From a checkpoint of a small transformer trained on Wikipedia.
Architecture: LayerNorm before each block, rotary positions, biases, embeddings untied during training, attention and MLP in parallel, local attention windows, shifted keys, gated attention.
Each number is 500 + 40 x the weight over its row's rms, rounded and kept within 0 to 999. Layers, rows and columns count from 0. Numbers have three digits each. The size before them is the row's rms in percent of the matrix's.

# up: layer 2 MLP up, 1024x256, rms 0.091, rows 359-458, columns 64-127
# down: layer 2 MLP down (transposed), 1024x256, rms 0.0799, rows 359-458, columns 64-127
up359 097:481497510502434496579446527389510495512483498470477459518422464429459453497551490519512511477539506534493525491480473463502454474462487483504495521452512531530512527537498568535488456525594473
down359 098:478551491508501505482518524551481541531438418523600595469578446509470486550546496554488530540485554489480484551478480527462510496460431561536586460573563542512492429439518453481531550524481492
up360 113:570498512463430473479499474473448473538440531470515491527483516527452520539527503451690526519515522587523525471391546488471547454487451462530487493511470451463489518498497530468448478530512504
down360 115:448605477633628459478561527487413519551545503458487433484458498515519599537508497500532433483490497473618507541495473469532473564499453439477437469529515461421523579528501485494443563490517468
up361 106:465561483541472473530451606482448525461542536527499475493484496473394501461559464494577521479470463538490476540492522443477577519479567578516485537528537520491509488458484463537524452547474509
down361 105:490516446515461543422552481525487542503470449528453509520544500602520506558493574562456538527554465465481485502544441485468476509506490466518428552491416501494506530469609545482519555478487495
up362 101:496553500576472473450551526455465503543553571479566502450534548517513496492516486482501561545564470572541477557460482515473545466538442460514508468546494540475466479444500466518496501489558535
down362 100:492493463478546523505496521538461542496505416482578511513457537517396469522422440599520503502536494444506574472480521471429517481561480475543579490511511438529547548531442541528500501576538413
up363 097:484409500463433507538467439487483494468548489506488482537464507531555402515442485456517508537518565561563505481440495513523512526471519516503500496553490502542514497483426476433461536536469488
down363 098:583583378475513462486524568566444482541545538513455491474482496423465603476491513568429524494439495508535593514503503434517528500479525498607485481452461475528464475501545451485484485466471545
up364 101:551471524515511531523484549496472512484551450473508507463443524562474509489548481490503441542500473552524450537535499572416546443511488524474537542448575486523531489525602500521466465472418491
down364 097:532495443456511437432438466456510427511466530492479511463507515541507510563462508608522474367474492483463458451560478476562500448457476505531483455505451475503499496530511484528535483525530488
up365 078:526441503531528540471466553488436502531581611523506473521533479558519480514552511470488526509454450600507434413459485587531499486505486454475534503480532536488533492484502475556473526554430545
down365 093:502507486491524497513565522514536503504458459478475425417475551434470452442471539516423453522539487452456553472459502434475498513545456505565541530515485474459450516474544505488443433442601469
up366 097:480547471460453485547525452475530486489474492483575464515447519596497491565522477496584498521503478528553555470484517520529472542453551505471486521549473517583533503512511488500457549517514481
down366 093:539493541525475490530381529427485504491565491444478540550452481391473491522573542430511504453517437470535447518489500497437474536489445526542509495463540580475471508574475523423481449507486492
up367 104:516492497570427492495504496432475510544467528486478487497559478556510504544473478464504619485573483502470465510478462457530493501496495578531517523475492501451494453434553559476495533544487554
down367 104:461521523465423447505434469494474523491498479499471411513431496491470422562517388519505550516547461487478523508519509468458507478524455490468522519549553481519512518491502460499520474440507482
up368 097:449539443601532574504492556591510491487552541522479502570555430485488429488506508481500515490515481505542502494470391601529520503513487482475507491502467509550509496476416514571511422458501547
down368 099:507409546486510555494494442412450510506501506487502465435515547523437529475551539465551507523435567531426535414563508469438415510484501628465504450536473561465527568477538486476510432497526439
up369 101:459458507474496540515480495530514471493456520504457441529533495506433548554504421461506565426531522543514579521514496426487528428505504450468556486442527498475470518542527474523457499571424496
down369 100:524552501570453449420554480469398545507492494526525484545445595520542486473509492544509474558496526519510450512488449573436404457528461451500509487508512453480468472526500588422541495510510497
up370 093:489502457468561499584543508451447467521463526501480459498544502517473491469497348474547481477522501517555467565476498497485483565549538510569475562474550478555563511458525468445496410578527452
down370 099:468494501533483464564518479487458441528525547504543499446490509438411504498544434481488443515490497457524552533512573547490442491522469547532511486497456479491490566496513511424550506580553510
up371 090:473417457483553388525509499552516475486542439552514445555452522503476538534472544487478510524613535503507473490508460526418566505479497500540534572528485503548458515400495546542495496473576426
down371 086:447490512477475575547504507422557546547517483496522539433590431500460476526466474484438500468495415476473517552516432496583427478502506473524501480478485492505486518515617450502505549436591544
up372 106:470482485455444468511497551473558502585444474595493525524547413538485495503495465476523467475507472520553463570475483579536511497615459531519515509529568438486561506486442478458504449512404494
down372 110:497484539568531532547544421608454515535498438481514591416502430504459511619482434548452490505533506486525508461454530506415540550442502441396510471484471478467518510465534524564523468486540441
up373 095:466527507511459537599487530438515432491402519490508564500538514490483450487425477452513576399527470484475538512494496543463460471528399512513539514493493445499574537508523485430456530507455503
down373 097:520519463465492549519547483586493491488583430437562497482431506552461478549456498429512430474553567462470464544514448523436510416522482465482498508540471511462532463540500518486534530450588506
up374 105:577449405480467486446488548472481478506476503535479501541538402490489493483490454473526541502611493467470521491492443531515520512567523497506505499406521489442545495510441455499363541561447500
down374 102:495477499515511541528513525497527571527528513443552486469553612524546587467562436514505466522481424517565527513507532559480544477499474534486501514476541524554498502459433472494536469510437477
up375 095:520445536508521531515389512478573486529458529510549535494538474548452476483463456484523492480550496533445478496392478464405447436448495465496503476517552531520548550429427497509515528528524572
down375 093:549438538528434551470457512589538471456520477537458447447557508498499496522491480540518472481507465451490506453542540518529496507478506524617527527516535486544517456503510582539531504493446488
up376 104:515449489506547495549443452490522491541514499528570477480452489547356507500511505501507593437434495480550403529492541543500475498487504487498538564510516461416505458540573481527484561515542540
down376 102:566459496519465562502510521524498507527493458447457486470529554504574504509486545451424366461517525549487601477569448488469500513511494543508551506461541530551547532467460506505514519500472473
up377 107:452522505491482520575492472496575490519452448462510493510547504513455499540501506415537484468565459492505514414482388516546487518480495548582556500453533439471507519523476511441481541577546449
down377 106:515537475494427519443477530460459507496453526475503460549458506519494466513513443464505514548534496507505405521536527577497493532608483485460503477523472487453590459488524509412506519435485553
up378 111:484480558579507415486500508478461417528472491573566501487507431480476544499485488426511577485526492598513503486495511483437519436554406462510483462501562499439524477489589500501426477497463504
down378 110:515486460504555562496448533588449505474471484507555573507503455475539525554464512392433437480524455516481522549430512482504519457487464486510481469476477454516492557433482440519537460467526493
up379 106:530522496431468497531399495456482493506526468523472499462528513548494549520523483458558553481516537551486484536460515542493470421493472555579469455475506488471531580453514522482482514515471477
down379 110:535487534520495495431492532543553470526524469536501501497542518532558477480517502509432458423522489510503535490498537481472504502458505543402446450498541511477506421455533467456489483557545487
up380 089:505480539468481517561554546562469445530522451567535518530429496591440466563520434483439493513505496509494435508535442508472561460473532505573510487450479517475554515475483484505541462498546507
down380 098:539502493480480452435459530446512543510505577535591472460467495498507499486486554520449467507516541448486483497538591540530516510486427438469463526439511552543505489532468437514538460431560500
up381 105:497444464531475517564477525434513459494482455577517484507561551482499447519568498432501544485483503530503543515438479574465469535505489533587539426473477488516548473463492519515528481554499497
down381 110:471472555559571490530455463446539470465483524458494505514475480558547391405564539546541546461502471478459513518494603490472465486468518483504502463571538567423454481498474475531489527496531515
up382 092:449513529515470488577504494501511442515512495561537498468512506569450427472539519528563528455495453495484541511448480486494493468486537547519530469515518491529500533524541523489461534492556440
down382 094:535517522484527549513509511581563446517568421492495508506496507446586537457450521494505485503486492405478488474582528459494509495526561527475493503540436525506508513527521509485478476555553463
up383 117:492579461464497452534528557469471499481464492501548453560461480462411465507449434527534570505496502486521503525492530471501504442547407513496512467450465484528546509551549418437448516496538512
down383 101:487517589547484479483592420516537473496503474542453501540463401445429482404505501477491540505548442498497516536480536417489435481445514490458464477483497574543509459546505441485565550477528558
up384 104:544504441492469482441473531498450499485522509490530454560441500491457472467544463522555521530511508533466518521495525552512532476491479440578451534546475459472534486443425501459476449504501542
down384 102:459487508465572513553523525512505554491464541533483480485460530524446492562465460449447451507491564479507434386538453476502453587495511563467576517521465483513478522556571558469447492585491472
up385 099:460534461481501525579534509468500410548533572449535554544531468516536476543453513442536499452502508529548381564528454531446539451539521464489521454440507456534471510484542456472528492546485514
down385 094:544466490511509471545603458391504469450523535476480462396532478474471487521511475520498501466545587514537503471494473484503546481543515502468434463495434505401528580470531486464449456544519575
up386 084:549500505505428483540440556473408465531554593534503520493477471560475509507498516500526479502466500564537489457484408516505497486533456464489515507442465520512568512484576520509489502558426495
down386 088:519518431481521436494593480567499550498495470493484461468518472405532550462481439532498547493532515462466564507518465451483503519498600497556499521522462437432394524461467436453496463477598496
up387 094:492500480507521442501474499444561476491430519521477474512442525451451509579452537481518489542536523502538457540480549487537575547472532531513507477481427518478573498468510435517438493504557502
down387 096:519475459494459492436523492427484494545401569532530446531511503501513496498413491506495521433557471469513516417494474487543424507511450583594505565432434447494420522494403496558529465422529541
up388 119:487465501545486569505494502449469500464519501507572448516559504534474495528506412459592460500511467529559509500498429532479490534474472484494506461435541529523491504470594473449478453505452543
down388 120:500507479529437459503482582505526515486530503520520498504442526485501410520486523467556533495456431440439511474508470485550494487555522504508541429455498528500486505500549444486432498506490504
up389 094:505562452543429508528483444451405496531507472491458496502474546473471419522584477541505551491478461536431503428457546508518480518468481518462506456469465500506614494535506522513526557470483551
down389 092:479462564523543540538503484507564520550441501558524514490462480547474512434432553482468393471502549437517551489511480538437497526509506496559517530460490451484437559492435521523537512563572435
up390 100:518514509467471472495487529360519549499578547515462452510406465455495409489528438497528448473450550503528509437476496464534464466506495461595512556547501525507507551481552519476530466506496536
down390 102:500552464493489478526546520508516498525504456456528431527476546620459487549487451477528530420506567501554514540539530513484475549476479547492527468492498444535466530527571457481498469531589493
up391 104:514456489510513528539430485490451505529484464463457545514527476495493530540518475460544569529550507443567521549539491559506482474511477502480557453425430488486553538482462451501507518430531514
down391 102:527501529441529514477506482471473517555422490512504447456450468559529499577488525457483471517485557565472522596476529491527525434463530426517501449585532504515489446512492483535515509502467494
up392 085:521473404503590463473507443504398480434529458502519460546538483488452533482500535479511580465509493511608495491523471481530461462520451495544440550425518473524461465494506504488476602512532441
down392 081:475514548529489502495416536485531490600478524430565509461469476519518473539515451478542484524510496495465524464480520463516420548458549503441484503443477517484577476538474508481513496565471482
up393 102:564476558553483490560458466387498439578460487562593486469513479437465476443523507463565501455511495493507490492499511550432500472552481447495522583503525521471519462440457557531527496558492510
down393 106:514412467479489536525517464565585484421469478481523466499549475481542521509446512503519575481540465560504442548521457489474404563494523418455458444493553462487476528505453467533590535478514490
up394 105:583482509516483513538454503486474467530463546478458395534506508498485508508513486525520577487500495492605456600454524583527571471592535479560474557510453539465462468528553522490463484478566521
down394 102:527465474487547513441490445531497538604550410563498558490496499453445512464544457505498478515427452523543571485403532482483517484458441444494542474479479509542555498508485471485556514471479467
up395 109:562478469565456509558554544500472435559485492569500452508530552491447531540417461495499515532543469536442508558445501540472561469507569445474507514546482448512516549490437497472505493523459503
down395 113:517467499496583535480496510486547542529522520465510465470436567575582500494493523486522475534449585507476531412524488539456439479498490438508496431501482528546428512552452493507444521482435619
up396 106:566461469580464473575523553527423405531490528516451471519488485468403526511529494494518468541485471558514554490466521485482446437530459536477496510481531530453559499547537570518417530537451482
down396 105:539521498522520495536434473475476514553480512522442481507442530483484540420573482564489566542481458484457434521480439491529535541498521501425564512475445529542441541483579472491535457485559536
up397 091:526548535536517575456519550496428445459450549513511498482437589483514504490553515569560462598464502505478573464453443498458501494511512428511520626435529492487499502503438493475493513532593417
down397 090:518511504509511509542477490528517549500476476521499565483577459472535483477475518442451534460544521484552526451491415524500529487484468563539568427493452547491592485500507428477497500553400595
up398 100:527514504478440485469472489520459537523479434576544487441494403481428494494546507437548516521485489462479466529483539512527519493530541547502463444475487436427533466497503526456525567542548461
down398 088:486524434499534484476491466429521484524491559472514495570487587500514470547469505537498488467493493527489541531477492447451473507484488499515479605501463514477490545502578527469471482490480513
up399 097:404498470532458483539511571426473494478514518495551491530469534543508536455482475492516510473485441579545467541506516477455475465468477569560530551559525489474504590491544536469538497507484484
down399 100:498585425554409541505525448524486520511474496424431514525508597535580539575448536459538543462450503506586503420581552515547445527500499482505504478468600483520443439518564538479489484502503455
up400 105:443461553539476457490505550443498481493503546475584464560496540511422468520545468510513494466483456519452400529468436518411474424426473455520469552466503472502482555474569501503443533498445534
down400 109:484489488484490477523506476575450455510487479569484482564497560517563535455547484525490458499488580456503463508500484487532414485495548595534560460548421459523434502480534396522508484455513484
up401 085:518476539483535541486524540523512481490524481533465465633537526507422549499435587505507457531520529577527495532500406538497492539536523461464450503495523564484531472454504490525499563554504477
down401 080:529483458502516478548470521436535526507461515527490513443451498526501473490528445512503481478538473537502584495472543433503493488516445517550492519464498476496533551554440547456569435473530463
up402 102:524526464549490496579558563395554478488483538516473490533470505456486476500465479462500581563523488507559394578457546526548483437519522470530530468473504552486498604475506439497531486459478486
down402 101:483499520461523488478527456500509490499563521554482547520490581507524481417491495572534480529527452562436489429432473437428484521468476483569492532528456517485553514441476496490439522492593573
up403 099:561538502497458494531481493474461433483486528437476522490506490551519484550590511510541443468464537477607535503447513545518503503475452498490496498552491498556564541516488546474473538486491480
down403 101:519467481495492469476477528504505528487459408507521491450517500548490522464402469496553534462445480448449526484441451468435477523586497433446499453539447515442473485498474501511518489492518468
up404 101:489460514500518500498426505455479485524443492556534467502442468472476419481452448484524475511527491542472448522511493501528438487448540492521497444530533401467508507475530497426464499501513509
down404 107:562464444499477489450538598467539469438495492509543555491570509462456548504449548529502486582494559548455477552441511509491503556575546537443478482555478527553469475486486483505491482451468510
up405 076:459549346543480498492534533426523476497406579518491548499514482521434561557523467513505542455517556493477496479463460473443526514525523475513479479448467467539508505506464445510480561486588562
down405 072:473435510604484544498411471588544489528633496460508453497461573441430533490545489519351406516507510479508483489600547504457472440541465480457529494481461555509463465521562506566494451479485493
up406 101:481509567523494467475552488419510470520526466504488466526505547475518451519448452560497532488529492576577502514485465486517472417507519567528523488530558552499503490408473491531455492572405456
down406 105:497498541396463544536407572576562466454459410442502486528478485492542490502527473486465459456553519507467493529506455506490503577499504454482527476482456481480536486596513525451541497490456463
up407 093:532425460501437553533527516456568497462562432588490523523512464508431496546454502486518488504594534492459508513476488508509513489465545453597484459598489489552557533446492516453521537464465464
down407 096:564488524468522474547517469498463560519476534506448457513462587472562492527510555499521483505460505521522518552478513438456523526456398445479461491462389482504447488482464444504481497545485536
up408 110:462505525511510446498431509388513487567521498488451469525511460568481474435538529466487585475486455508525450538487430519483487487509452480524540521509573472468491538490524540472515507511488505
down408 113:496470446565495555481520495407449513515497582542475513435503538526480501493545470502538469490473477463537490462511496495430529527543497554530439420512469520514468430520459554563521410488529511
up409 106:466514424511484514488472489464500500484522459544473489538460506532496491517523512459558491504480510503483523479391476533543549538516473433512504505505472553533579496455564472528404520521465462
down409 103:531507532468457583525487500478500610472463489538491463523460555481481532416522466577523527452472476460537487560535504496491519526454572447530519481556501505485509449449473499467464500513433482
up410 101:502494452572517511485524530513441499475579555542449490476460514490486536517457453513477533518423507569456497522479513483442523543469499507530506487420492500453446486528510471474524585501570579
down410 098:544534541510499506513491483507422541520534525550541518576500454493500476478497561507529506486548497430377484512504538534471490499432478495488475529466532495507533568511517502535492454474493496
up411 088:473497504552476506523503520511463522478478474559483522566552502539508496403446531495496550497523483509544464490533435494538430466526440558566472462495543428485577507466459481449454513508523574
down411 094:430506474458506529496499559504524479514436482508547394492433520574452511529527475519486500508542500523499481548469492508494485540534543514492509535494528500485494478489521480551570463511592465
up412 102:522456483447525493513445521500503444512485466590489534472543453515515454534455449462529527515476506516491569459479502500446455493546523503515520542428467453488570562444464463505450492524553421
down412 107:449552517504492482496505530477502491405505493536496491498444535512482541577545475594533505447398489448496526490525521584515534453441506492459472492536396530495554496520451527539496474469489526
up413 105:509483408531553509560480527515489472414495505494433415499456560463472554542511435507562527491503625538516451478511506566530493486555432497470398559419465468527502529533540476477530527525455489
down413 107:502521486513507458461509493616539464532524502488493565460544534506488499459552455479567498500530521537563488464523466510464421470520470452392487473499493494453472541543523484540481534452481460
up414 093:469504506542481538488445477418539492536519506503524538556519482553481520515413479469532499494485477530522412526533493528444533453526428514523450491489489495529576542501547480556528513515494521
down414 094:500527480553515494535476500434518531483451537501530513487457497559412472547536518434487600495493452483519619412459549564535462511493527487495518537409525509504479550519447475479467488448464464
up415 102:455471508600471536454510532480490425475490478547485546564441508507507534496542473482510473490521505487478488492473453458441495549486511447537397491482546497483517473498518526504544533464478518
down415 095:519507517506486464504478523469488437500439518477522414549452490453525494457537485486563477468497476541506453506488535445465511436558547583485507519518482535506460424501479508547489538530473521
up416 103:604550463535470510461477479528467464549508450573511445481501464514485513509531486443518543481441517466484525448433488501519464409476534483513502454512453414537537517452481493513435524512487441
down416 103:451466513543539509524575519466508532423541476450494467582487458549493539474561525533533415506512531465500479522514567572560505489445479529507389549452486446404504489572521546435485446478516511
up417 106:543506481501506499576409509447494523548476451605522437510492419546507538500486447486521501535548507454507555536437506569503446405517572498527535462569519474505521506509476538444526487590494501
down417 111:460538543492505465512449497544516443481466439484460475511502534475540483548482574432510478506492476448511508527457458541416545551507474474582467520505497500430509502417484470545482503520511446
up418 086:479522491534529497540518501444529452497462442545559448559547470572464492469481465439482527438529487494584451539470480546511443475575497539542525511490578500510575450515497466399511541502440535
down418 079:474519550487487543419514487517499435463562520520518485473533541484484533521492539494408508439444542506405503512523460496448437473422492543533489522425439483564485533447517460533497483546536507
up419 102:573462465562506520550518467482475468442524471490485467537447433462515461536455501435569492510525503483541426519534452518531595502459518521541442545534511486449538563499446554463475450443501490
down419 103:476521447558476531482498464491456487486462508495518499525489452463498513478520442434528547456524468528511498495479568466533439511430570480455477606459431524462437542459456545503532541508496583
up420 089:516458501562528438609415464466575523501369502464537487525488508526490449508472487484505496531532567526586497496506445560454501499492450518546450533432467461522517582527514502497502481463527497
down420 096:549456536507526535571408462452466557503467549492489446515567455517451495519516489512519482471509446397507519472477492463453453506504475554480538503493514479531400585576520475478458480448525498
up421 102:509465439524537425478488522503494491477485562468470462488515428443514469462523555524501582496486475518534476484504445484478546541582464509481548482448536442409541471518590522490502502490512515
down421 099:515531552458491496506424479516512468554599471550560574550554461628462469548471529473486457549514442427496482490510443514514505573542506448521462530545492477476454488490493474467552389516467492
up422 090:441503441543558505559517432410515480483527502482536513520487475604459459517504506493512534475458529524469450503428446504464489492477449436493459513432490521565521495505513450538491479495513497
down422 091:544514527529550536567518531583448514518491430518550583392475463415569504491478480494460492559508460384510564488493504457548480482506511520514572496541562460486493512547529499534501517539445511
up423 099:468513504544463471516484534487460377499504574478566469473445444506518476478468502490543490500534546448496517511534447504502490456519513537497593474509555473498538492514577554489486415450591565
down423 101:451491487534446539469437566419525522538520511438447504555572549432587528407524517451528570512503495526565515460503500480454520521485557532531510435513528453515534446499483537508492464557509506
up424 098:483534464537494441541463495482528530496433541525479482547519511532490506485504481566580564487463515543451538451500475490419519515498499475518498570490487480504494514485503470497543497492505497
down424 094:479499545393470479536519457517563505519589532515519535520532496539498407485505476595491499481579509469523563596457494499503471497517524530456484497540503456580514529482478514556490464485472441
up425 101:574495543545500438460493492435498435493570494457491435546503505483524523494516493530495478536534543516507502595510556474528488404476526438558466470499499450531539535490492518454472475450472489
down425 098:465481553525519631475504521446463502482536510560521455459468465533539502488504535489510530566512536517423485347447436520473558500433450446568443500492513504512477469493484483432500507492464509
up426 105:460514507466537483437499478446485477511538496523573484495523492595545490514511510423545529563558508561571515463469476540481577532527396501506542536524536499532548522411498455502522518498559457
down426 108:480519463513474507450510504477478478555483521562524548466490412512515462467441519458499471543484509545497549478488500523463520574443458472526473481455535547460522467502496473515517511424518530
up427 106:501532441561509509529503481459521454440482532486563460440406531532517465548479518403508505504485517476456457538546427507447525502504471526526556550471557470514548553508494459524444520472456428
down427 105:414555537439483508444479421524420567596463510528508512530525438496534575446493467540489525562502497471417446519481528430501478457526474438519444482530481512456389504515520515541477510529464525
up428 090:477522451462524527448534490479569518483531462510517433518497470552472497514529459560570536529463530540436432509506513477444480476522476554481521634433488469516482471507487475515488576516516470
down428 079:511461513471523489524397488490495478548510547448487588520462497462544479506516539455512503504493548460527592498446537473479558508507540474487528467532487463523448566515502456485558499472543495
up429 107:476496558515508545501422448483547469515545529549539454456463453465517522497511551482601536481446474541510530486504456486453485443501474549491524444478517474458544466456544555525549583512449529
down429 111:503481520507511539485575457570556477567509575409488560533545553555407505410494553548572467579534478583475468516502497570490499515507546470540436512519498487427541565442442522515474521504542528
up430 102:551459524510499473511485525406424520467547502533565503494473486541514467464580466491472490557533569534469481429519414514537447518461474478522483436510521494454506545512515523484502479508488458
down430 099:436545478584515464477564515539460482556451505498483471502511444568593477523536493528539475500461456578553538508456533520461500539509461492453514476549477461460506534424504480541499530433521540
up431 094:494475490524519516531466501506485519527474496528449477506507493449490495494531417458530465473496466562545566548468463488394554492483595498548542542485557467479557533491535503579521447535446457
down431 107:523491470501421473551478518627516559549569502463545453532459474569439514487499506502490425452508470496541517477518491456513466522464530556540462417488433441536458558558484504520506511492601459
up432 099:487443476474501513528518488549500426498495566575528490562552506512477493506469472519479570483542548547542475437483374544513455486493499502620473531474553536481495468449491493481473486590520486
down432 094:484486464521530511514567472494526495530564497468524524426484468488587494522524498531515434551517513447536561510430491522494530492504484506462520481413466504472557504466523455551518531542523463
up433 108:482510538475510502544469555395489456527428456499455441522473475498495480541507475475641507475571488533516537523481536529513556411492497487466500515464501421527520496459463482502549468447490496
down433 109:417488459521450563459514460539452489428494504504573471463545533538504460491543482505544492506539520511456513501528479463506472577492488516491546489505485499532440416528427534520476514493479538
up434 104:499569542522557494588417548508559406502535500518486508539591469475535522535437507486497539469498519449477511524483498511530455527488489444587513463489479432414481502507504561435439470427463538
down434 108:444388475458398510466491500503413451503556481443485496502484533494549492468504478482468531512537567566453481463522520498513505480497526521433567495549472470532492488514514537503515507586494507
up435 094:440534535473450510540492547494426455490533487470518500527440538547508547458509566408495487516491498518500421534509470510527530438480517536572535495508474515469555459498521510521479431494504448
down435 088:596458493453490475493468459468509478553535552527505534481527373496486462526570519579486506479455492500530509494430487495450530535566548467534524482487563515560451549508446481476524551550541551
up436 107:557506519539520427447429554452422551521539524573483566452589507521479451465587464435514528506505498516533535475499428423508465511541403553617471558498551473519518472512434545436416528495461552
down436 108:442528457553523550470468509507509488465494411486492509512480507503467534424489512554522516458585502418511400478474550531464513482552557506434529511431487565487545430477468453511503519523446532
up437 116:472471485466496497505502472405504457516430484561448473566508511495542490592439506544563549522472571539540535538468429507478508460457522417567473557518536466495501571446466490551518494522492515
down437 109:509534521471453462472504518470551511477487490490585482552465450520516456407550543518501507531483449471443481448512480548480467526504565504437477479557559438451578475471540407527549583466508510
up438 092:489553569547501482487528567418495497517520484464536460541462498437525452465488427501511514541480509545463469612458516503507459464449560534517527513488499460506577549469542501491448485522489529
down438 091:507489489528432424474486507594478503519412532573605510518514565522482522508558471435461525484494557543444549451480510496534497474507506449480522496497489535507404456516488405542509520555555483
up439 097:523546483588455513525498506453559491518436551530457501410540427508542506502500454482495558494407496536477516469531382521485533476572458460505509532406539464526531465542489471532516487515491520
down439 096:546450585502476518497505473477501484540557426506515471505476519522478529491505481470547446473467532490525498487482540460497499541471544563409538507565464429442540534434492413452546547481519470
up440 112:494477477500501517558446535497525428545528525459525405514454455540484471499465509474515561451446514508506434492496534515466489532549442432482521530486552491377479532512542515516497447567475463
down440 112:471546519534430464536421460514432466459527516504447545474485525420491460565471525482521498470511513411559520555509445490590567560460461522477484459538474466578448471463467523436550582446412491
up441 101:522419485562553517557486513454480502528569505525456527521492513487483499505526523501515596530535463425587436522509457507550549411585515502522490565471537534451563498441553444465486492524441553
down441 097:466493455440462554429541458514504440534502459476543524504459507545527462465494498514474476506507550551493449494451460505466434607502505500514494441503450465504417592493490530464511543537519464
up442 090:478495457465466485554527487450487506494459504426518429540567517477485509506498473506463484496594546509567510570469511455506447427493533518512562532525569537411512500542457520525446466518550511
down442 085:484503477521562533571522506497488535497519564527470452473498537521491453565534508477487553541469491538587521519485545557471524527453469516411466472466501491525464436421521470432525556541431504
up443 101:456476490448462464480430477441466491497449471618530543506460551573495465509529449509514553465531512528473509507553534516476554400498485562477455529500484478521572467457500471508445484538440441
down443 096:541490498532597438514481439479468491538534495445485511477477455534520482557470578523517519523483491466549498481426549529502514521479513474489559493515545503498459473574503510443570499545473544
up444 108:523521507474478434498491497459477474534483471531497477507556436544485476639567431470542474507490529518456514463485524484437504448506486537573463532471546494519512476492485482503470535511481521
down444 113:533465525485506520535426422547525520537520510486478505507528524505513506500530520507556452562449489349554449509440459479520440487514554530519536505524584490500520494506627436536506556510571544
up445 090:526474532558446575505455553451557452522452472487469440479432400523506532479429490564529497441491509567432553559530493568513473447527485481594538488479503489482563501473462548511485556472448504
down445 095:502521531479494443478495438476396530490533508498498600519526494517424458425561511509518462473446588499609527489495455521468456508474468524579484513515517514518510511466503491474480463498579498
up446 103:463535501534435551519524554457509515469479456437492503555495503551538468496497524554509571552471567517492483468472413518468507457521435473579531487466501423545502519526427541505489512518484491
down446 108:441518487528523477414402454435502554494424572502476489566497470524495497381533469474571434459459581493457483515513467480539516607533555506560437540391533539486502498511505502451519453502487502
up447 101:488441392601519519535553511496495468510501514523516500560500466512504512529555495480529489491489507521538456549448435563430500405463495536552518538497517454499548505532537483535484487448502466
down447 096:515517529391462436495496462482508441504427569526503494481573464527487503508465476529490528546532475532535475488499510473528568538532557561492500488484493522421495590461478590504501523553490521
up448 094:480432527490525478537476550471491482527453540480495431436479473519462486478501456510498534515550503559506525448476484513448456421537484456504475473586430459528535465470500466388452514509456591
down448 101:519479462547512466599467525525555474435535492554545531536512482499577533478519560429491507457487607525461467497524446444529498471525525417512508501439502508487484521560567563562481512542512421
up449 101:494537449524452492556536541514450467536432477491557494560506432537474531489439451396495490470560498554498465499509442477418548508504538471579498554436556581476456494446510450537496455515485508
down449 092:500496481506436492519502501550415547579542451526472523456473435493546496515489489497552547510424481468548555578426560501509450459528483527492448534487526505512529490537500560443527516531469560
up450 098:480526481640490446522489521458476424532560466505496550553546482548523542500409502458561515512506489467519546522524402483465525531486514552544601478471486517514493472505478486499488544525501545
down450 097:484527576522485483515519509456510468470501515521478426515516479397498507547520505513449467510497597474537499572568544464484447474501475481525437535466584505526549538512479532515546531450451498
up451 105:568504582507493422506483543502514460450476513531517522545484538482528478532478449488517487469540557570474538477492459554429473423492482467613522494501503440458447618426464470493504536517466477
down451 102:451518455474510496530476469492509435531502515539498538435474525487498502487548452472514520500424444504464423516463519503508552542493436479425499505472517540502551458461587581510456415505449519
up452 105:458494453477567437473511527448484488449499507513502542495454503500473439507501469530595493552503485536530497510472434566439482511516467549443471515464459510499523462488489500523491581504527459
down452 106:488539579520438465530546516539520437538499513471516440430517494552515521511587463511556559495451479491455495507537471454470532425512513496523430572518450455511518552571464546453492502583475512
up453 105:476487489489550521454483526459529455497550513523546533477579459467506550501542452519605525493445541508478470470481451548537539480511486466534524517511487508514539521456466409502474487514486392
down453 103:475525544537507487531501550510491371534514468503498516495534481484446530529479527549550518494490485494541518539406442518518495595463533477468540545486555452517508568553481533450523464475514458
up454 116:454510547505486439454448607421485491479518470581497411579464523574450538490555461535635547451519484494468469443448523484519498507509481533474518499501478480508489473513528525471516501593490473
down454 116:503442517510646530465543561411546481480415451520481460491521545552511521494454464539503524533512479484531467571493445446468456497487478534528485464563448528480472452483504553586567482502469504
up455 100:563456445515467509541469523523453461521419514507531504447436521523421468534485506473565506467491495485587403492486447510526539461520482492499604550535517455453511564461431446455510534514560544
down455 110:496516475458461541544526492453512480528539537529485527529574575478557451459454440485515467481453472496492524474460467462464526598536536515461492568549511538538457563456451529497476536522529509
up456 118:531489472530510505517547498402486471542486536512540503476496486495499479482472462483548455592475553470541508539438478530496465434513449506533486474509471524508595630470485498534494528498454521
down456 114:452492538526517447451473467526493502446487573528444505516472527513405507509521474546609521480466497572472492488438530575490525498522434499480498543480529507502527423525510508548516468536509532
up457 096:509514500516472477465469548494528473515560524511516389511496468518511517464507521489481496472480522477499450554461497503457570457531433516595496558544557479444474472475496580509525533617491507
down457 098:504504546466501501540490483511542457490422526493478568462533448483461470485561470592512536457559455501507471587468479491532494575487556453471536461494450476455552542540518454575502498476457527
up458 107:506498481494498539524424528537540480481484493468524448617532470473421496536525394448511590531509492509492445474494479492464529484508457483542493536489466473413441542494530480435466466528494463
down458 111:483437559523482475465538490400564481584473605528453456507530483578546441507595542525381448486510553465503542512454498539515435508567507531494474510495476461542535454472501503486448479579466483